config.yaml
num_hidden_layers: 10
hidden_size: 640
num_attention_heads: 10
num_key_value_heads: 10
head_dim: 64
intermediate_size: 2560
vocab_size: 16384
hidden_act: "gelu"
norm: "layernorm"
norm_place: "pre"
norm_eps: 1e-05
positions: "rope"
rope_theta: 500000.0
rope_fraction: 0.25
qk_norm: true
attn_scale: 0.125
bias: "all"
tie_word_embeddings: false
parallel_block: true
init: "orth"
init_std_qkv: 0.0186
init_std_o: 0.0
init_std_up: 0.0186
init_std_down: 0.0
optimizer: "adamw"
learning_rate: 0.000699
lr_mult_qkv: 0.5
beta1: 0.9
beta2: 0.99
lr_head: 0.00567
max_grad_norm: 0.5
warmup_steps: 294
schedule: "cos"
final_lr_fraction: 0.1
batch_tokens: 65536
max_seq_len: 2048
doc_mask: false
train_tokens: 477100000
max_steps: 7280
dataset: "wikipedia_en"
Each number is 128 + 32 x the weight over its row's rms, rounded and kept within 0 to 255. Layers, rows and columns count from 0. Numbers have three digits each. The size before them is the row's rms in percent of the matrix's.

# o: layer 3 attention output (transposed), 640x640, rms 0.0298, rows 157-191, columns 560-639
# v: layer 3 attention value, 640x640, rms 0.0186, rows 158-191, columns 560-639
# q: layer 3 attention query, 640x640, rms 0.0171, rows 192-195, columns 560-639
# k: layer 3 attention key, 640x640, rms 0.0161, rows 192-194, columns 560-639
o157 108:108062199137162155198160181149138194173160143115129140138130059103176113110128134074122147106120108114145106119132087120138136093147153149140116144173114069156126125128129120159114093157119139133156129123076097130166084119094152131144191138
v158 107:158115145149154126155127094099168114175124130113153148098140128129112146165158110094136133142165114115152078097137108067117184168134073115152135143140099143188165122157112143115098148158127090183121153171137161156111138208132121094130115071
o158 111:082154085111145167106142117060098063148059128120188103159200098075143110149140130105139156142100137195063151152110162190070152075130106089095120121097054119144144099123130149130179129156165174073115114150077094126084116115138129079108098194
v159 106:149165136169172154181124155118087105108128119147130139181124142127134166100112166126151133114111152105154108111111132094147126126155153167109123196142182090179155138124119113087128130119141097013111127092144132130062111180146139175086124096
o159 102:159130135089178109128130167152092160163166121097121142122148126174174132109167116149110089164112104144104130106189170137134137144090187108078110092110139108130112178148154080129137081195098088154162123085125137198168060067135154121093071113
v160 098:122104140108169160106048063111105164201164071179096088157123141154115131139141139167133124010204064119107114138108054147144120115130164122118177130154150118122177137125113084165140190171096156129128106102084107104089129094147098101097102134
o160 096:102098119159164160097108172210147094028111075146112139079198101105116122143127086108144149210115221095095129110143128126155111096099090123113139081130168070077101108180084142121156113120123159185125157167151151100141134141148115138149118104
v161 104:220154154099160168124115152110114132137140134196143138118145151089151071088193124126108122125122150129202131111134178049066083157177158142141089118088083114172118136142122128152127133089122152073133150118080135139146121043139104093163115193
o161 097:104112170130164136184136172152048122199093111130175137101191077161183134130094165108115165103150081171105132120164109131135160071090095152125135110119086096109096096147134140134170063196130160141150173122100116158117102143132156163150163135
v162 086:181186135096155142153103108118128171234133117142121126091140136122130065118159134148070114114127109095146174020121182155105098115191123156156168080156126213096128144106090117126131138133139176102177116125077150143115157076165117091123134071
o162 082:147084173164152132114120184181121104170137108101154180100163063171186166149053105109107168128139150109134152112172094108178119119122124144157158080112149051094109102142152155170122082198129183141096149086119100130153133141138123195136173107
v163 107:103149106147146137156115131135107198161115131141110055097157157111124121150120127135142152080161153170189137096173130122096148127126126096115134119102119169118094142129178140113173112062101185245106099108146151145125078107112137098118167133
o163 114:153079108141112104161096139128245177092134122146090163148069161122150140131124097156110162082132122057152132180183128139088056174178168136175056183185154118125108093122128102122111122113124070147091166154151176077110214101084133165134199168
v164 108:114146083141139159173130079174100155060135104104141142126226174151128105120061113168114155100150120101130160041147132113095103125134090125101108083105133145124093150178144154135108100110111151141110136121123141143118105136157205101115160114
o164 103:151075093152093064137096162113162128145142150127182161169063188138120106076116098133134112082118076113143094151123112110101031133148135142151069131169139152151178127156148074116112134083176094142051125114109147091114180134156170070128117144
v165 106:167167149138121162112107047114155122139172144158136129168130124134124172145207109147166128133124062089178140098134156108164116130145149103117129146158118127158133126146153166134092207177111136027147132157125118146097144133131205089147060156
o165 113:125144097140158099089106137134090072165093165103126123067198154093112102110135136115095124154142127255080145087112143140128126037091040152132180070078118104115132136144140130137138090191183095127144142141101144155152114154154133083133051094
v166 104:168112170091073136119151130100095093130158102179111124167162134102126128052221136125102090122120166100179100151116160163158166114141164111088162133077154084134110114106105124123136175102152150049085167107118104152178084127138046076092132078
o166 103:136129132069153131091128169132132140150109086098147127132212103085130163137098111128111168132122090131152128100144178120150161104148078090060147069089179068131138132136110106119153161140120091144152178078101115184208079148083147170061187118
v167 103:157170041109160104145169132122144151054116137094112132124137093150111116104019212162191152136126144170145148110140092086087084107104074145129142104150119120089087090122188208085184052117138117208117129144150114105175172147127159153182122110
o167 103:134116169163124106172186103161103198202151183137154133163000138179126073060120162105125092109136133168092113171102085112115138130158173188183080123176111186135135119122156153086110135082101139098095118127139122081084163105100085135190115152
v168 113:119109136077144109191108123100071116107122076131137131124131137153098187107129166131122140137104094150126064111136091028121162127105141133157125128122117056111118132144137170081127116120103089170095135139168117113135155127140171171142163102
o168 104:107083097090105123166070146107176160171107201139168147162086134084110100090140089125158119103147119190135133125144149106090097144168148065173035163185108148218147119093139129119158129075148075130123075142114119110128166162136106076093135153
v169 089:116105191133141101148113156080165217115120126065093100144129153122089171184168135143166143037182114116160181061118110148114099151112167121136131079047118162162101182161154118155134175109118098177140078159160142122107142126139199164120137122
o169 084:130114073119138063079103111143113150093139145170125140120127124125064099079173139133147104158152134134142112217125120169130044118149141130168095124129123126168179119136078122142134142140117111128138149189175163098152083138126139071160122150
v170 096:127109132154187155157103108116133148064108178103146109167157096125088214123181154163138157146050149115126176068112102088119134098179144133133097171119086113132135180130203172147130086120170087163132085117077133110081168176128159094120126153
o170 093:133136099132157104138209116138136169150158151135127140100061134130123084079162138171119109161154134139114170134115167151127043157112157133143156070127139169192108227104140094171092137104157098142108090125163209167176077115078105096170062093
v171 088:126179137078138148136075105163056108168163158145126083110126117170117000144129098109107136076157132089101156121184146138088088116114111149180155134128090126172085130107124143108150172094128155141148117149128172087132125088170181124144196135
o171 083:133086112156145125162123163138101130140141107158209166153136080165154185156074129110170172129121125142167096157160098120124143090082139134132116124148132111133127079133184155148133056178122169152106157125099101117102167134164141165139162139
v172 108:116108132147067191105096082081200161184112145101135120127080119175112108124136110120104137092179085146158152129123091177140163101097136087140139124146151180077172107112097149096157118111115118212127123112090142102129120145130134090145117072
o172 109:115169135110165134111119120148121088082106162155131127082138116154134117162114144057118128132121173165107121155087089124112109100115116156128125056084126122094118138159159175092171208130131152066108142147156152119115149135137117143168129123
v173 103:042133149190174122099105139149181086108128129130121129019093119177046169092095154079129123104116200153116197147144160149132138110088157115111161103120203141122101110118127109066117071156142161146147132107131140122141122183173173074154156139
o173 098:104087189116138155174163140132202155118136141123114127110213050108180156130126133117097111160133139068181090100112108158174125086125161129130114191118114065167138131131129175101127138116122139130169108177105146127152141145116117139135176180
v174 095:151133167097138166115140154145102112125125153141109090130144167139189163093183049110113120127112145086129073122097135147104118126125180113153138134148087131178116165177114113088105118166139130088138065124153096115135109102135163114116079138
o174 089:141080116151084086105190183142161097118124094125101108107236073163127167126108147137137167165078123119128115071137144134163128120091114079137135120164140085177104125116101112202110079164120189144154131127085122178155124177126112129156215178
v175 098:144070126094168116160132132104150179081108118132082107168146212127112158095152105157103113118080137145188096123097140119108089140078136123105122083125148136081106152149180140107122089120168126092146112115144108099162144083174174126145159144
o175 099:151071137152100084135173167149165169184183153141130117096114112123135093103097156103123102089124069125126113106090183112161061149123108146171088143167125154190144113152083106142139116118115111132157127103083119113144101158098144085151194131
v176 100:166026204125139122090132069130215159175112123101127139168134153101153174198154107169110162105153145088141199069134114111172082162173124127109205178121090147116173137205176128171102126135121137133098117117112134169093112134075140096135104136
o176 095:126202085147142136074172115174085105067126126120105087121107143104094140106173132152166161154085140144113092156084172142156141116149067118127142074095132158190091159141091126152090136121117134148095133137183168120159070127079129077203071086
v177 100:111085158167151095143116038046143171098080152055160092131029198101134195161081176127158152143170123131159149165100105116183161086146158122095138149174176171094099132160175132130096103143082114090168120151171097139058119182095141105087119095
o177 096:114144166137122153093137142102186116125093159107072105105075122049131091122204122105087119208080156133089180107102182156147111161157113124119111075122102141154131180115082138186087120150093116150126058168129154139196093131093121060120103100
v178 093:106141140173141088146139188132152122195122134096138110174111125140112139158115142135167211111113072096099130089151070140155102144130151077129169204199118130124179135066132183165052103148100086200117082122127118127131175167087135166135158137
o178 090:126169089103120139134115084104152127073147104142093175184088165152097106140150120195188132158102178108124143140124119137056086140142166115159117123144091191146106128116178158143110091124110108110104066120167135105058186113159081124156021113
v179 103:133144127143155172123105123116155132230118161181140162063062108100089171117163144124108081125170107144146110125075157146190181130112131075106140131101127138156149082038108117086191150118142140127134081137100115139100095104113127164149146115
o179 104:097117151061145121162101072117155103139099082090134128111225056072144157147128110126178141145179157122154121091154101162129113052116111093105123160118081029140119071096128138173156120195111132092205130173120154170140086112108078163103094165
v180 101:098157106183136104119119141152140086049141109170139168100123072157059132161084185111138181121114168109147122150182119154136104108143151140159124106167202071111110098120144148177081124151054083080129114138161149123098122165147125157156181153
o180 098:112157167083123141162120102088107173161148169105156139151083147140157133118128124151112092131129158145130148114098078095096119134175127177127156158138113170082154091093149166078080146084121082134104099088142152070117158131135149109133060094
v181 108:058105103144114136140111117100130156120175101073153112187066148147176108146126221162130107130126045140090117182113091104196083150121162135169195152148144130068132099128107149107088143144133114070118119135130101071080102141073102142082073138
o181 106:110152158151100136079084125120107118111110131137067163095134149158066120077153146134045104166144190184099214109100119089137170140119038128127159127108129140147095183078154165137127087103123092165130119149146172065179118142138116144103038068
v182 101:124089174138097119204108145141121140184107144109128140229134129086149109118148155140081170089187113155160205160122146164179134137168114158101145200122136108102127132114106154169135075093061076088133145156111147155079077145091140174153049136
o182 094:148175091115186131090066098097101117064090094127060144135173168136127122183154085178150133154140164111097105144167167138111160128148135126092157141077139149098120115146145121156127118155097067138141110155186179141139099106127103126109049097
v183 094:196154092086144182132095148140073093145118113171141124134143109141192039179175121133094151153095123110194100094137108125088092180170111098164103102139095117124072129120090126117106151090149132123114164107130139104154140115129050090135113142
o183 090:147089119172119088159085147144064086137100124134140151118152132231142151151079156123120165081140078149110166149168110105147135114106131160155144154116120111054121119160168116143162083172139155113114162122096122120088149125168189181117187145
v184 096:092156124191149165144137115089115132184113152069157161100125121092120138130084159077139171087144161148090170138128060136211109118141128148133124136079105132148160131089079195117107117105130111148067087149099159073070099148094123144078089145
o184 093:167208097095164165144139099084137149127217098149132165162077200113111134140176146166128108153133147128144135160146163120061115155088168097111082155169090122197134187093182136146121101128090075083136081108156143157140122082145096144116054109
v185 103:145119180157139162144100107094115133115103171112116118132110151140071141099163198153127063161105176166160172104079131135128137107164133176139134125130161176121102071126123131094147082124155142024081106129134091127106114135095109109091142095
o185 100:112084175127150133123186164167146166165137108097105127092168027124163144143113107100109121178115129113120095084150159143172178105109105106105135120087142071143124163105131108179090085211126141184204129120098159177193068110073115130122154118
v186 103:170103086121173081163154099143146049028160117094103203131136164150130214138073152112171145143049187044158129176144144062057127104167137114149141190154097121143146126170151142128136123125101094066136124117143107129075114184106118144135127140
o186 097:102142155152130123132195130118113168157151159096110065195081104137086136103147156131117092142139099122088144114085147133144146089122118119102168139126114203165141161091108098150044095151090143156132133118090139171174090124085129112129115123
v187 099:127130130137115098080129115125159159110072134138152154124143125145108101144096083117141186149144109148122130144185102140152110148105065123120103097096138131178109126189199142182070140117171127205140140151158131124121167131138154096153110146
o187 094:125129106148071106126139054090139079094121163143149111103020196057089117120124156135136144082107147142099148165096133140126092152161072159165119158125127174133149107101108147109117170075155128099073121143151105054081134152102149069158132141
v188 095:086228136133108159159095097145102133127137125086065088130077179108082122169176082079126098119058070147130109131157177120143073138126094107134111053162164107114087144087088112114127124134132156152135040170152124090096134130174201116166127114
o188 089:176047170135102155140127118134179108151130144129116161135204078136128127108090112080090140131172153132187132059126098128133143114147126142155129176154101118155116126078120178170126091138112115139103102162083102135100147183176080163121176129
v189 103:119172072099124115134174114093136140103148161131152136111120098123138102137119144142121083160096089108118099114147147147143127116175111131151085104110104168094106102098136118126158134153119123142146131090146106148156088127110053092108135168
o189 106:156135141153058132092148125065201107113103141126084116179086197122075148105124170124091121134200099112094247164141144181131101139178154119150124102151143207059122147137132100123099187050115105113101134148169127089104197140107148169107151125
v190 106:087102099097113128195130073121096128121133151130122132170157180130180136094147031160125160153096119102109062122109127152114098140108086136118128120112122071104164142114076124124102137159149147178115173135063147119237143089153155092177137095
o190 100:153108112164074110134127158169074084162148111130187163124141135123084145092073100118193133054101119137155078058133117137111146129141039109147150131156180124149124110148120096114162166043186146127051140080120108128105147157121117140127151148
v191 104:108115181124166129127126063102205085167169101134133170016092079136077148120173187127091132139173098093105112202126112071159184097105180157116121136105158085141158046131203154109123174139137119142102145148148119098122099142128153130149148166
o191 103:111171165108061132146102119086168122149107173109151084133120084095073124081173185136096116138158144169148177153083170147143126055121058105123075165100073122217162141077130158109143144092117120127163096166115155129138143217147137079104133172
q192 095:116108158126140134146117139135115156153147191154092131102104102116119145101134135140085118110091156147137199128150082122065126151068153081127103112114138077118112102120104115124182135144081110194150114147150190115119177089087091172140089105
k192 087:079104138149122128137094117124176098121082132133160079117172086157118138093175161163155153132098149135087153102113105124149118163144132163137095124116136177139163118101161105141097157159131170090111145110141080086117127152090083039140179107
q193 072:087121108064188107099148162103124064146101181091111117086122159151083119182186124141180071122171137121156101139110127111083120109094157173157165082136145140134161086098124146149052147160132134126079091123142140140141127091130112125150131098
k193 081:111110166087149168127077120175112146176140150131111130126086138140119163080115154087090104205131109126094164166147159098144118115122124139179169122144126140177125157116132097138185123133092100119147126116161131161088153156126128110152094150
q194 082:152114114168039130105144107115135158089121102108192136096127146119100118172157186147130134132148103130117125151125085135113138102102103167128111150125132165116126118104165124162118052103162131131158142119095107114107082139103081158088144158
k194 082:157105142116145120111168086084140116125056068124150105175120105119155125125113137121167195090121182091109109103117150124089181197118088062102117133086097129132127104128152193148100079120114192108125104109115169083143100144105122116222135158
q195 087:116119105151092130145134185131130184069155088175127125134164128122119165129088113145140090078117171145123162102102125130138145131175185136157132165158143206059108127122195168141150129120160096127159126086164098054099089062133113134130136157